Part of a small language model's weights: LayerNorm before each block, capped logits.
Each number is 200 + 30 x the weight over its row's rms, rounded and kept within 0 to 999. Layers, rows and columns count from 0. The size before them is the row's rms in percent of the matrix's.

# layer 9 MLP down (transposed), 1920x320, rms 0.109, rows 1033-1054, columns 160-319
092,182,225,155,185,152,163,216,213,195,222,198,174,256,185,181,171,210,181,130,183,208,172,264,209,227,146,253,195,193,212,194,215,201,239,192,215,246,242,208,207,237,243,203,212,208,184,268,200,224,217,187,169,229,199,243,177,207,153,178,169,208,233,190,235,263,208,135,258,147,147,202,233,260,113,221,198,156,231,151,202,189,222,234,188,249,233,226,224,196,189,232,194,142,199,203,191,245,187,181,200,216,217,195,166,206,164,219,187,185,180,195,176,190,237,210,240,222,190,202,186,230,218,226,178,177,218,226,206,224,224,253,233,151,169,261,132,246,171,234,206,214,218,204,170,188,200,203,207,165,234,222,177,236,193,220,229,209,222,256,200
109,223,186,203,222,217,177,139,153,199,176,158,156,237,247,173,161,197,204,230,131,167,259,193,185,190,175,191,184,267,211,207,209,200,202,182,191,213,157,212,207,188,222,189,206,193,228,234,183,233,233,136,159,160,195,217,173,158,206,195,231,233,236,219,217,162,225,128,224,191,181,211,184,248,216,181,172,226,213,209,194,264,244,176,201,175,204,205,187,210,141,231,183,197,197,245,241,234,199,192,153,171,202,137,250,174,168,236,192,202,169,235,167,166,257,228,204,212,232,225,236,228,222,154,190,242,207,158,222,165,229,192,167,193,250,252,252,160,196,181,197,184,193,231,250,218,170,197,250,221,189,190,178,191,161,222,174,184,212,212,227
102,176,201,263,192,238,246,161,191,161,203,176,216,217,216,179,260,197,268,197,205,190,149,168,205,240,220,220,239,258,187,201,253,204,232,205,181,175,248,230,182,191,239,169,247,236,214,194,167,249,192,202,174,158,192,200,259,166,176,198,185,186,204,218,243,212,225,194,240,178,229,196,205,175,228,232,207,191,167,250,195,181,275,242,225,164,210,162,206,196,188,204,199,183,176,224,193,245,181,124,183,217,138,228,189,174,174,156,201,284,201,159,204,191,160,181,141,154,182,131,184,175,221,144,215,224,175,188,203,190,255,216,210,227,200,194,206,208,181,179,173,236,208,190,186,191,207,199,172,213,188,206,220,190,203,192,213,225,216,184,143
102,246,241,238,230,181,211,216,213,212,179,228,205,249,226,205,219,186,183,216,163,149,192,138,221,150,188,184,209,189,182,229,230,250,173,165,200,221,206,228,198,180,221,192,246,137,222,237,156,229,181,194,165,230,205,242,164,200,178,158,209,217,227,236,210,180,239,239,245,245,175,188,232,187,213,175,176,183,203,198,253,158,172,253,178,169,155,218,146,129,228,159,189,192,138,160,145,251,258,197,161,181,209,222,195,163,218,185,196,230,199,215,214,194,204,166,181,194,162,213,152,170,196,202,193,182,254,211,206,220,214,177,215,197,199,175,193,147,259,243,190,207,187,168,193,175,196,226,195,189,195,207,248,137,197,184,227,172,214,260,240
092,168,192,215,108,208,197,206,197,156,202,241,224,250,176,175,204,228,192,219,235,195,203,224,191,222,184,202,180,224,194,220,153,188,194,249,168,210,193,206,170,230,185,255,233,181,208,240,230,176,194,215,194,239,157,224,208,177,172,197,180,149,287,259,161,236,138,173,238,166,226,161,150,244,197,230,183,221,204,212,238,190,178,143,215,214,136,189,216,165,212,192,199,157,212,246,186,184,251,218,247,205,220,212,173,213,196,159,215,173,179,185,195,155,202,226,240,187,176,156,204,192,283,233,210,172,206,235,188,223,191,189,219,238,207,157,223,224,195,202,212,181,241,236,250,187,199,199,240,204,244,219,192,144,201,214,229,198,234,206,208
090,212,239,213,225,157,173,239,173,215,249,170,154,241,215,189,195,162,208,200,221,197,179,175,195,188,191,206,219,152,237,199,241,183,169,181,205,223,193,162,174,176,203,158,153,228,205,221,190,238,229,256,257,200,128,191,252,151,224,192,189,196,205,214,136,231,170,223,154,196,194,216,222,231,108,212,182,215,258,179,103,229,212,204,184,227,250,180,160,221,137,195,193,179,223,208,184,258,201,227,179,211,192,179,193,234,230,156,164,246,241,189,225,226,226,196,201,186,206,173,172,239,204,227,200,214,229,170,164,187,218,202,229,220,170,199,177,184,179,256,180,153,253,193,189,185,232,165,212,162,173,217,204,244,215,185,247,216,208,174,214
105,226,178,166,237,260,219,184,203,211,192,256,175,185,199,205,177,131,156,234,169,194,270,204,174,223,203,233,209,191,138,160,169,176,194,186,160,211,203,173,160,190,209,165,210,176,192,218,223,216,244,195,192,188,235,193,165,167,252,185,182,241,203,187,207,200,166,146,212,195,218,198,216,221,192,189,175,213,247,226,196,173,263,229,151,205,226,187,197,219,268,180,239,233,244,177,224,189,194,209,206,197,222,189,170,214,216,152,191,220,199,185,175,189,211,189,222,151,229,155,176,197,183,205,256,223,184,169,211,173,243,184,180,212,209,216,180,259,197,182,131,148,229,224,221,235,165,272,207,254,232,205,184,146,228,204,232,206,210,221,167
103,239,205,177,231,199,228,207,188,190,163,200,193,196,143,207,220,245,219,187,204,182,206,206,252,223,211,179,175,132,212,193,189,211,163,184,229,205,175,236,211,199,197,229,178,169,198,216,175,225,234,170,221,121,218,158,237,135,211,206,189,192,182,161,236,199,171,215,207,179,222,168,162,181,208,225,262,197,246,216,225,245,181,178,226,211,233,208,192,201,241,196,211,162,172,231,191,154,212,174,219,220,196,119,169,244,216,198,186,177,201,223,136,191,218,192,180,159,172,163,227,227,197,238,238,196,201,154,139,138,193,189,205,186,238,251,200,222,165,270,137,267,205,168,214,244,235,228,229,179,156,181,182,290,160,231,191,202,246,169,238
113,193,202,191,170,229,131,184,165,147,210,194,225,195,200,177,194,166,182,188,204,197,184,238,195,162,178,216,185,245,184,212,211,216,165,161,211,203,160,146,194,208,165,197,181,176,225,232,263,241,200,192,237,192,205,213,164,210,214,201,140,166,165,176,213,262,238,195,195,202,167,213,190,191,256,213,218,201,169,209,210,186,195,184,194,184,191,199,213,211,220,209,196,168,225,241,178,181,206,186,229,236,214,207,214,157,192,244,208,205,248,236,196,214,219,175,202,176,266,202,238,236,252,178,245,157,264,194,253,167,201,242,183,183,265,149,247,210,161,151,202,197,193,198,178,214,237,199,197,199,210,201,263,194,161,218,219,182,210,181,174
103,237,264,185,203,191,239,164,187,151,234,188,216,266,182,203,171,233,231,180,159,194,184,174,223,246,193,145,183,209,201,190,277,236,229,239,194,183,194,160,212,202,126,123,249,245,255,114,240,172,185,194,200,163,201,218,156,168,186,215,180,231,164,221,189,204,186,209,206,196,214,213,205,197,181,176,193,247,222,214,183,253,224,210,192,179,205,220,205,166,227,230,223,181,217,196,219,172,221,168,255,182,186,208,154,204,158,140,210,250,145,200,190,219,237,174,209,193,192,177,213,182,257,172,226,211,199,193,207,221,100,207,186,220,147,223,198,228,265,185,226,196,186,219,189,216,262,259,234,178,241,175,205,231,179,187,236,213,180,176,141
105,174,181,200,236,185,198,167,194,261,179,146,161,207,223,191,199,179,259,161,177,261,176,165,229,211,250,242,183,176,179,186,197,146,162,230,219,216,217,179,191,145,172,205,175,193,240,172,229,212,226,237,217,184,181,137,160,206,166,183,255,190,201,190,193,182,258,191,207,209,224,213,190,186,215,200,189,120,224,149,172,182,183,150,166,212,153,146,166,177,222,224,161,216,220,228,238,193,170,159,171,206,253,220,263,199,231,226,202,180,214,241,226,176,268,191,230,166,168,231,159,207,170,247,188,179,305,179,191,198,207,232,249,229,181,199,247,148,213,223,171,178,236,192,154,199,160,186,192,186,200,225,171,248,175,164,248,245,203,294,249
095,232,221,194,231,242,196,193,212,149,233,203,219,230,243,237,209,165,255,189,279,196,192,207,242,255,215,234,192,186,194,247,212,161,182,194,183,198,190,280,252,220,118,184,139,251,172,210,147,230,199,230,201,184,205,196,232,198,173,218,203,220,230,154,178,198,171,112,172,188,201,226,193,225,165,234,224,218,143,237,225,218,182,215,175,204,204,168,186,220,197,204,259,223,248,215,248,232,167,237,213,160,161,183,189,181,238,275,182,191,185,203,195,196,157,237,190,200,199,178,194,215,196,217,244,217,238,199,209,118,149,225,152,227,195,209,156,226,203,137,189,175,169,182,228,220,194,191,211,229,179,192,190,201,222,210,243,185,239,205,184
098,196,194,221,174,250,205,183,191,192,205,170,165,231,171,225,221,154,181,218,228,214,154,208,190,202,197,181,204,186,200,203,255,224,206,239,217,205,196,250,153,198,169,240,197,226,181,206,211,216,193,180,246,158,204,172,171,184,217,181,223,174,170,146,188,234,227,178,187,174,177,207,230,197,235,183,209,173,172,226,127,223,193,212,269,237,269,235,127,186,171,178,173,209,187,211,210,202,189,126,171,176,218,164,185,207,157,225,165,170,187,222,172,184,177,211,161,253,141,211,212,242,231,184,183,158,199,181,227,209,259,207,180,220,213,255,199,227,178,168,193,189,171,247,180,221,217,215,212,172,241,189,210,229,200,190,141,136,180,138,229
102,173,160,179,236,196,144,210,175,151,182,224,235,188,177,194,283,210,187,208,202,272,211,121,179,191,208,229,178,197,175,153,233,183,200,254,170,202,194,171,222,224,194,235,202,211,216,181,209,221,197,182,240,240,230,267,228,155,177,189,197,189,218,194,191,173,191,202,215,229,179,185,196,215,197,223,223,208,261,217,202,152,176,195,160,141,269,199,189,215,203,168,204,176,185,219,204,175,208,188,158,205,216,224,171,206,208,239,216,196,188,140,170,232,186,202,176,185,188,199,263,242,201,207,231,217,249,163,243,190,184,180,253,210,143,213,179,201,238,207,130,217,171,227,200,177,253,211,180,179,232,198,185,179,183,270,189,167,265,156,215
109,192,206,156,173,190,203,184,254,167,200,171,144,194,247,191,194,282,204,224,208,215,177,250,234,151,268,227,237,168,156,166,218,221,201,170,197,194,160,167,198,194,196,239,203,220,213,211,170,153,173,185,232,235,226,199,203,191,176,206,262,222,156,178,195,163,274,200,239,206,187,177,193,276,221,167,214,232,159,215,143,193,178,235,211,173,242,213,193,179,139,195,174,150,157,222,193,149,219,187,222,175,218,206,219,181,237,185,227,208,190,221,231,227,149,262,189,202,129,198,152,200,212,187,215,213,249,180,203,195,137,136,206,197,174,173,218,223,175,187,217,207,240,231,236,186,241,233,152,186,157,240,170,172,188,204,236,173,219,193,214
097,227,165,211,266,169,216,221,222,213,198,219,150,187,209,153,239,199,197,262,201,188,229,208,149,230,215,264,215,251,232,177,224,209,184,263,197,208,208,203,196,214,178,243,217,170,194,200,255,191,191,193,206,183,183,248,124,209,163,216,201,168,188,197,243,232,176,135,182,133,195,224,204,224,168,209,212,240,179,192,256,224,209,265,228,166,191,160,248,140,199,235,228,153,253,180,188,219,223,216,134,248,213,195,190,191,199,224,210,228,195,195,180,217,225,164,176,216,228,256,233,211,204,174,237,163,182,166,207,218,170,199,160,246,230,216,213,236,161,175,198,177,172,169,148,195,198,191,214,203,194,199,216,184,199,182,219,183,203,168,229
089,170,166,200,145,195,209,212,238,193,213,160,144,192,178,151,184,167,200,227,247,248,223,255,207,181,186,200,172,197,213,176,196,220,172,210,236,211,232,190,267,212,198,185,195,154,216,183,138,116,192,177,179,188,198,223,240,187,194,234,213,192,186,215,185,196,167,173,216,211,237,216,192,231,185,218,166,208,170,210,190,227,154,177,215,183,235,151,190,167,172,193,224,193,246,176,218,234,224,171,256,214,165,212,168,174,212,174,205,212,215,231,215,218,257,149,197,206,161,214,225,160,198,228,118,181,221,162,156,209,202,210,193,216,136,196,211,162,195,180,254,163,210,232,246,207,258,204,156,201,187,183,233,213,226,210,222,228,235,186,192
102,242,222,165,199,155,183,152,155,211,211,173,205,181,188,194,191,194,151,201,187,147,196,245,225,203,250,287,200,209,197,200,233,244,160,202,207,222,233,203,208,143,210,192,181,215,193,222,198,181,199,143,159,200,211,174,172,173,243,191,222,261,202,209,159,217,235,241,159,177,247,165,239,154,229,171,189,191,223,182,145,222,215,194,250,187,148,212,201,176,228,191,229,192,177,134,205,207,173,167,171,222,201,161,191,214,215,177,178,232,199,159,290,212,233,228,208,232,179,234,148,190,220,173,200,219,143,248,199,190,206,220,185,221,241,238,211,191,241,228,158,232,187,186,142,178,183,200,236,220,195,200,171,187,176,196,166,217,197,210,206
098,210,196,193,207,228,204,248,249,226,178,221,159,218,179,171,215,249,223,152,203,204,192,165,167,198,238,195,173,178,200,209,168,158,249,207,201,146,145,252,173,232,226,214,210,228,181,231,233,156,221,236,260,192,200,201,122,262,166,202,164,186,180,151,199,159,203,208,139,209,279,280,239,188,200,215,167,216,181,171,181,182,192,197,226,186,175,250,161,121,192,220,137,195,185,206,174,209,198,224,165,227,200,206,141,201,163,180,165,208,228,141,212,190,226,195,198,198,252,224,161,206,219,188,169,276,185,218,219,169,203,174,204,218,210,190,210,157,210,145,151,244,225,192,224,215,129,199,228,166,161,174,194,188,223,166,172,216,206,223,228
099,270,151,228,179,275,178,226,225,171,204,193,139,154,225,185,166,166,178,200,227,258,124,240,195,226,214,205,226,182,200,240,165,206,209,223,202,272,212,170,201,198,177,189,175,183,282,191,106,224,201,192,225,177,154,163,240,191,214,187,216,140,212,248,210,256,172,251,175,236,245,219,228,184,226,250,188,232,215,186,197,185,146,130,225,204,150,208,185,187,177,211,162,248,188,209,172,181,175,198,240,190,226,175,207,190,205,180,181,174,156,249,171,247,186,226,237,236,220,222,192,232,201,218,176,170,171,196,188,217,207,119,194,210,218,190,166,199,230,199,179,160,287,176,223,195,177,196,225,226,196,219,190,156,216,228,241,230,206,192,201
103,148,232,276,217,214,193,136,256,197,222,261,174,206,139,162,199,164,215,202,201,152,275,215,232,181,180,205,209,156,248,226,136,217,247,239,195,125,215,150,227,205,226,214,204,205,219,203,203,138,141,182,191,221,189,192,214,205,233,187,219,148,231,275,221,201,170,202,165,216,220,199,237,195,169,258,244,196,174,196,195,193,215,219,186,205,190,179,170,134,240,178,180,222,202,167,175,194,191,230,180,207,234,197,196,238,177,268,203,178,160,179,180,239,197,190,254,225,217,205,207,240,181,181,202,182,202,223,219,235,199,215,198,229,227,235,164,163,203,202,189,180,196,182,186,229,180,218,232,174,201,258,158,163,272,192,174,217,218,198,171
098,157,178,121,215,192,239,175,196,208,242,141,208,190,246,221,239,224,232,222,173,204,239,200,210,198,181,176,220,196,209,210,115,221,191,217,231,222,224,187,185,204,187,234,217,151,226,197,200,190,175,217,202,228,190,195,191,170,161,200,185,205,209,251,191,170,211,131,165,189,138,183,207,191,234,246,210,178,222,229,165,220,228,190,160,236,215,195,237,149,128,212,214,240,204,128,198,212,186,220,180,231,189,240,159,151,189,207,174,232,220,185,202,259,173,164,200,201,148,203,210,172,256,186,151,214,121,182,207,206,184,236,256,200,207,253,189,157,194,221,205,187,190,231,195,206,183,168,171,202,195,224,236,229,220,199,213,209,162,215,235
# layer 9 MLP up, 1920x320, rms 0.104, rows 1034-1055, columns 160-319
109,195,148,235,198,215,165,191,199,208,167,200,196,205,181,185,268,241,178,221,215,234,237,193,166,142,221,224,152,189,252,196,227,204,218,192,121,185,237,153,214,126,171,177,157,187,193,239,199,180,198,174,120,151,192,236,200,190,226,257,243,209,203,209,204,155,205,197,232,237,177,168,199,196,199,163,207,226,221,157,183,185,194,201,218,193,216,214,205,208,262,212,125,165,246,152,173,221,248,192,197,163,230,236,212,245,192,224,203,170,185,210,178,218,155,205,242,185,229,203,200,270,289,206,200,193,201,251,168,229,186,216,167,162,217,220,213,163,187,192,215,216,228,201,199,189,162,157,220,186,260,210,204,206,242,243,191,163,180,270,196
097,181,254,246,199,196,197,205,176,186,169,242,202,149,226,188,198,225,192,199,215,255,218,236,212,190,205,179,163,177,192,189,189,195,210,199,170,212,219,132,178,239,230,220,209,178,224,220,206,207,255,177,215,176,159,208,155,201,205,147,160,200,192,152,210,226,216,160,157,177,191,227,173,210,247,182,179,170,195,172,152,175,178,150,198,198,279,266,188,169,225,191,246,171,187,262,243,207,199,184,226,205,163,176,233,246,196,241,229,160,277,202,230,203,161,240,170,161,235,231,208,183,178,170,200,212,225,189,187,200,173,184,206,202,222,155,160,194,183,173,218,205,215,253,199,220,156,240,187,270,207,204,217,194,197,204,205,238,244,214,162
096,170,191,220,227,209,203,214,223,204,199,150,220,165,175,195,233,121,217,205,188,189,159,195,159,213,232,123,183,185,147,195,216,211,139,199,163,204,261,154,168,167,158,189,171,200,163,299,207,254,242,242,178,185,239,246,182,185,228,184,184,168,226,143,188,182,245,224,211,203,179,195,191,138,225,223,206,199,164,163,189,198,224,199,192,189,213,231,208,190,202,161,179,233,243,205,193,240,189,234,222,157,190,222,164,168,194,194,190,236,181,223,178,218,161,228,191,189,212,238,174,202,197,184,255,197,241,207,187,229,198,213,198,175,205,136,198,153,249,223,192,210,171,183,187,192,213,218,213,206,204,271,229,208,206,211,137,135,256,224,216
099,241,208,163,203,211,192,194,179,192,220,231,209,194,194,224,189,236,181,235,200,261,216,189,191,160,234,216,225,212,185,249,209,263,220,174,149,212,142,208,230,168,199,189,217,195,212,227,240,235,192,171,187,233,160,178,229,136,193,166,208,221,153,156,238,211,243,163,190,179,185,256,199,210,235,151,152,224,245,183,223,177,161,236,197,189,231,222,162,206,185,189,182,168,106,168,153,262,230,165,177,200,214,171,143,227,161,208,218,172,169,165,181,172,196,149,201,140,159,240,168,204,121,201,218,275,208,192,200,166,223,133,246,198,200,196,124,136,215,226,175,236,183,222,176,195,185,181,213,135,221,207,210,252,195,220,202,229,182,250,210
097,185,195,234,205,181,168,206,157,222,247,186,255,201,181,162,215,189,236,235,231,198,184,218,163,212,170,223,215,177,156,209,205,188,200,193,245,172,228,206,195,171,205,241,275,219,163,162,203,194,179,159,195,156,187,198,173,260,250,202,200,186,222,121,174,179,180,207,246,190,194,183,178,199,153,217,202,192,217,155,166,214,202,228,186,245,229,196,239,214,140,182,245,212,225,173,250,198,267,239,212,225,226,206,207,171,169,240,186,191,225,200,242,201,182,179,165,126,230,219,182,191,187,209,121,173,162,165,164,206,215,202,229,169,198,188,188,222,194,202,225,213,185,191,208,184,184,134,196,220,174,205,199,174,231,250,197,216,206,159,209
101,195,182,202,170,183,175,165,160,223,156,167,222,238,184,202,236,220,148,173,160,187,220,152,147,167,142,170,189,197,201,204,86,199,183,204,164,164,170,221,260,202,207,212,200,236,174,213,210,242,214,239,244,232,239,187,212,158,160,198,155,159,199,289,212,203,214,208,252,212,286,185,242,185,232,256,233,202,202,186,199,187,187,200,169,213,175,195,232,193,179,209,202,194,212,178,188,228,165,139,192,206,215,189,211,222,217,197,199,197,151,203,212,200,218,228,278,212,247,204,204,246,163,236,229,171,211,220,177,227,173,181,156,220,223,200,213,196,179,212,190,170,174,200,215,228,207,188,175,195,214,209,156,190,213,295,248,156,180,229,161
095,219,192,125,237,163,162,204,194,220,215,189,191,173,247,275,213,206,223,128,159,176,175,182,263,160,204,181,191,216,166,204,188,224,153,217,152,214,210,193,197,180,228,194,235,208,169,178,217,218,198,186,190,157,231,155,209,250,200,247,211,186,228,183,219,207,191,203,225,264,211,238,165,194,214,198,228,235,130,178,154,151,196,213,216,254,184,190,205,234,205,246,214,162,174,183,180,204,232,234,186,256,206,182,257,185,192,225,173,202,190,224,140,156,230,151,199,205,240,178,168,199,213,218,197,225,166,211,164,184,177,201,187,164,187,189,161,165,188,189,217,261,199,250,206,237,211,188,132,192,182,213,188,200,162,213,222,218,186,247,233
099,248,171,211,199,185,211,216,193,172,187,173,219,186,165,248,200,148,165,210,234,254,232,235,195,223,187,162,205,185,166,271,182,182,230,179,126,154,183,233,220,206,190,202,228,244,179,141,179,248,169,172,165,221,279,218,235,228,193,222,169,227,164,209,224,210,245,198,183,224,155,247,205,200,248,200,176,213,239,205,155,202,196,243,195,199,220,180,201,186,199,180,190,187,238,220,174,224,198,232,189,272,207,220,189,172,191,234,208,195,235,177,201,239,244,213,169,202,254,201,239,223,202,166,294,214,237,234,181,173,200,141,216,162,200,148,201,193,164,173,208,227,205,174,222,236,262,143,207,236,211,241,170,158,212,206,171,233,193,190,199
103,257,158,210,267,211,185,243,271,222,178,230,176,169,206,212,170,243,200,227,218,118,171,246,246,197,122,194,200,194,223,237,235,231,164,162,253,193,221,173,237,223,182,233,200,221,201,255,241,166,190,222,198,226,222,235,220,209,224,240,193,244,180,230,183,197,168,197,219,143,148,181,194,229,230,268,222,176,175,251,231,203,219,215,163,235,114,246,214,181,172,205,187,217,223,162,229,178,141,197,141,193,234,186,175,176,164,205,172,228,184,243,173,201,249,210,232,225,215,229,262,168,232,186,210,193,207,208,236,224,185,191,107,205,159,185,208,202,207,206,249,170,194,191,211,194,191,238,266,231,161,210,221,215,245,213,220,224,194,189,205
097,150,272,218,208,261,203,237,204,218,216,225,186,146,191,175,159,242,199,211,186,243,211,221,212,249,176,224,218,245,206,218,213,189,211,234,220,126,194,138,162,266,198,194,178,270,209,212,184,168,203,230,198,172,221,228,158,155,186,196,232,186,149,156,165,236,182,249,162,161,224,177,211,141,188,235,169,177,215,218,225,190,143,153,163,199,168,200,226,206,212,213,255,181,218,241,179,202,173,200,212,206,183,203,196,185,184,195,188,259,203,217,216,155,209,253,230,201,218,165,199,229,193,204,205,157,206,221,240,199,188,192,157,252,249,237,193,198,204,221,196,226,199,210,222,152,196,226,221,240,205,218,215,189,175,219,156,213,216,256,162
095,230,206,216,197,214,220,229,179,221,278,216,172,207,274,188,189,177,199,181,206,171,305,159,174,191,209,161,218,198,197,273,192,265,197,223,219,218,165,269,206,189,154,145,192,232,194,251,205,218,258,206,223,192,179,198,208,223,223,239,200,223,214,154,222,191,227,216,215,158,244,186,166,203,191,195,204,187,202,183,191,219,194,226,236,231,186,133,205,255,185,195,212,218,158,157,199,213,200,219,189,154,172,201,210,196,188,237,162,213,223,229,215,182,192,205,251,208,233,142,210,194,260,233,198,203,223,168,178,192,217,147,144,195,207,252,201,192,170,223,218,208,152,225,223,157,181,222,228,205,250,184,235,224,200,241,215,191,153,241,212
099,184,163,149,173,199,209,157,197,210,216,180,227,183,199,268,238,174,162,160,216,191,185,143,180,265,121,261,221,180,173,173,263,236,193,247,191,212,216,259,208,209,234,207,232,245,209,252,221,133,202,158,197,178,261,171,182,180,212,182,178,182,190,184,205,176,239,128,202,233,189,181,248,225,225,234,172,168,179,232,182,209,178,193,158,197,165,236,191,232,220,176,190,228,228,176,224,115,208,201,145,273,146,159,159,216,230,196,164,219,192,179,153,246,164,253,196,215,171,216,197,167,222,238,201,169,246,171,209,197,224,157,138,190,186,186,192,155,189,199,216,203,163,184,201,178,201,193,162,197,221,228,164,234,171,169,223,226,185,282,248
105,224,189,192,230,226,183,215,209,204,208,231,131,222,180,220,169,165,216,187,207,165,209,186,238,213,186,148,168,240,165,181,208,202,145,186,157,208,219,226,179,199,191,266,177,238,238,230,197,214,222,173,230,219,228,193,221,167,211,230,225,218,212,177,230,245,198,122,165,202,193,235,181,225,169,173,169,195,214,175,130,153,191,205,256,135,196,249,206,198,241,201,159,213,185,220,172,200,127,226,197,147,230,218,212,202,109,218,155,201,198,224,208,188,160,182,215,124,204,211,183,241,167,203,147,226,173,197,178,157,192,177,197,190,182,230,153,234,218,177,244,197,204,248,178,183,223,174,157,168,168,213,195,198,185,197,199,243,136,169,213
112,254,206,178,262,201,195,239,286,240,168,230,232,214,207,234,193,176,194,189,194,221,130,236,192,220,195,173,182,179,255,198,156,205,157,171,228,168,158,178,199,172,173,171,251,230,185,157,197,254,186,162,222,218,222,223,197,176,252,185,205,172,141,175,177,174,251,177,179,195,217,183,189,236,197,162,188,197,169,260,153,169,164,221,230,242,235,198,198,205,168,240,166,159,217,214,142,217,186,200,196,219,261,179,176,163,187,171,221,184,222,208,182,223,192,190,167,178,205,199,212,231,213,213,194,245,202,202,179,123,180,228,228,181,221,196,115,174,208,188,280,178,184,226,165,188,206,216,209,166,162,219,154,195,174,206,161,178,140,215,186
096,243,201,268,203,180,228,199,216,199,233,195,226,236,153,196,238,198,228,258,226,179,247,247,218,177,272,181,157,206,225,204,196,188,183,205,194,185,148,183,225,184,208,157,177,239,221,200,207,231,209,181,145,280,179,211,206,234,183,182,168,143,188,211,171,207,179,171,183,269,131,217,182,257,219,246,185,181,235,206,148,136,196,199,155,196,168,268,152,209,194,187,224,182,227,125,237,194,252,227,204,211,211,188,151,200,231,213,161,148,188,163,191,142,195,207,179,176,203,123,232,220,170,149,240,142,230,218,184,248,205,211,187,172,202,197,219,222,174,223,245,194,214,183,158,176,182,197,250,240,168,166,194,232,206,252,248,201,210,246,177
089,206,194,186,221,207,202,162,230,258,219,195,170,155,175,192,194,155,233,190,193,207,202,192,196,183,194,193,252,177,194,218,192,193,218,193,221,169,173,254,202,195,206,143,248,190,198,184,165,216,222,247,171,163,207,202,221,173,208,186,199,163,173,215,219,221,212,216,226,191,202,169,164,201,159,177,204,222,223,193,195,188,166,192,167,169,232,233,157,253,200,191,190,208,214,170,149,180,226,195,206,223,218,216,158,226,204,227,193,247,172,234,205,211,202,150,181,197,233,157,226,198,242,229,114,218,209,172,198,176,160,181,194,129,247,189,229,236,238,167,194,240,188,256,274,254,220,221,166,193,198,233,188,228,242,225,216,260,226,185,138
096,192,197,225,214,223,215,188,244,220,211,179,195,173,177,202,208,185,172,240,242,251,216,166,157,250,135,173,166,232,229,259,154,182,209,189,154,181,241,180,222,251,203,171,254,239,185,243,202,200,238,242,177,188,193,204,217,155,194,219,217,242,100,226,209,181,199,219,239,225,201,202,218,194,228,197,190,194,214,196,173,202,177,156,218,212,219,212,164,205,190,210,176,230,133,212,177,197,201,138,196,148,205,190,179,167,195,128,154,194,183,219,207,231,202,234,238,149,190,160,164,183,173,179,203,194,208,218,146,206,186,173,177,184,197,179,244,183,187,224,207,202,208,166,230,194,236,205,158,205,214,199,225,234,257,260,186,240,195,239,220
097,167,185,187,239,233,247,247,191,196,247,184,183,179,209,231,210,198,193,164,243,258,258,154,219,178,200,253,171,192,179,189,186,200,201,171,220,213,191,168,195,212,268,179,235,223,243,234,196,235,210,210,212,195,211,169,149,191,197,176,175,133,203,186,166,165,174,228,225,202,206,177,199,200,237,165,189,169,238,223,207,175,144,236,178,230,194,207,175,210,188,173,163,225,142,181,193,189,184,195,206,218,207,253,159,230,243,193,219,213,176,212,174,228,171,225,260,226,209,263,148,273,154,198,248,223,188,233,175,179,211,139,270,197,222,189,223,198,231,164,214,198,164,165,149,210,135,200,160,166,227,249,237,193,167,182,204,207,186,201,215
104,211,201,199,174,171,230,185,246,153,210,215,222,202,194,202,220,180,244,202,165,210,197,155,255,200,212,220,174,182,187,177,201,189,177,198,163,201,148,217,174,212,197,260,230,190,141,192,200,245,237,151,145,177,204,219,229,173,219,215,165,168,212,236,189,200,238,188,226,162,191,227,206,192,183,181,213,232,208,181,238,164,195,147,238,190,233,155,184,126,198,193,224,193,201,206,165,182,263,236,240,167,220,221,169,203,200,172,163,188,185,245,206,204,249,187,189,243,199,206,162,266,203,205,211,139,200,215,182,183,195,220,220,196,184,196,208,189,193,171,203,188,186,159,229,232,237,228,118,196,193,291,222,246,159,200,184,209,220,252,198
104,110,194,208,205,211,218,145,228,197,190,208,178,217,228,214,202,159,212,184,184,177,220,192,199,181,219,240,239,172,220,237,221,241,187,199,178,187,226,172,214,193,202,180,234,192,189,235,160,189,274,227,209,211,218,178,171,253,173,168,197,212,234,180,230,168,176,189,182,168,198,196,205,164,209,182,186,217,153,183,174,190,210,170,213,237,165,292,218,187,217,230,178,257,178,140,156,181,224,200,158,196,212,232,206,182,192,189,214,160,203,231,206,211,271,154,226,212,121,260,210,213,150,181,199,259,158,220,203,168,200,218,236,193,236,180,200,122,179,168,227,227,255,166,229,211,206,190,222,233,232,248,226,195,221,177,236,225,176,239,168
093,235,180,185,216,227,245,265,198,229,217,187,200,217,210,211,234,142,182,207,151,176,184,150,176,209,149,176,173,217,181,212,182,181,205,211,229,194,172,150,167,209,206,221,192,180,224,210,255,225,188,253,204,205,188,196,149,181,210,137,217,206,165,223,227,131,208,158,180,185,193,182,188,132,255,218,213,198,209,202,195,236,132,188,255,214,225,202,186,137,213,151,207,147,201,236,152,203,165,174,262,232,148,230,184,158,149,209,155,193,182,230,189,245,190,231,184,229,196,170,230,222,98,198,165,185,225,236,229,172,176,236,203,155,204,207,176,174,207,197,194,233,229,211,172,211,160,192,270,206,202,186,177,191,215,150,281,205,163,196,202
087,244,212,186,194,223,189,189,201,238,225,267,246,219,254,172,186,169,151,200,210,224,194,184,222,205,209,239,202,245,188,210,188,216,241,191,209,186,173,186,159,177,191,234,222,215,220,163,176,210,156,214,207,248,216,220,177,209,151,213,223,190,245,182,141,144,236,257,138,164,201,185,206,202,233,230,218,280,202,203,195,249,221,176,219,166,223,182,196,250,220,162,169,153,211,185,214,250,178,181,201,203,164,240,232,159,253,173,177,186,235,246,202,237,211,150,180,154,216,206,154,195,162,172,223,187,196,190,187,171,227,190,166,224,223,210,274,196,199,213,141,198,224,216,198,178,198,196,245,214,175,215,207,229,213,159,225,177,172,171,193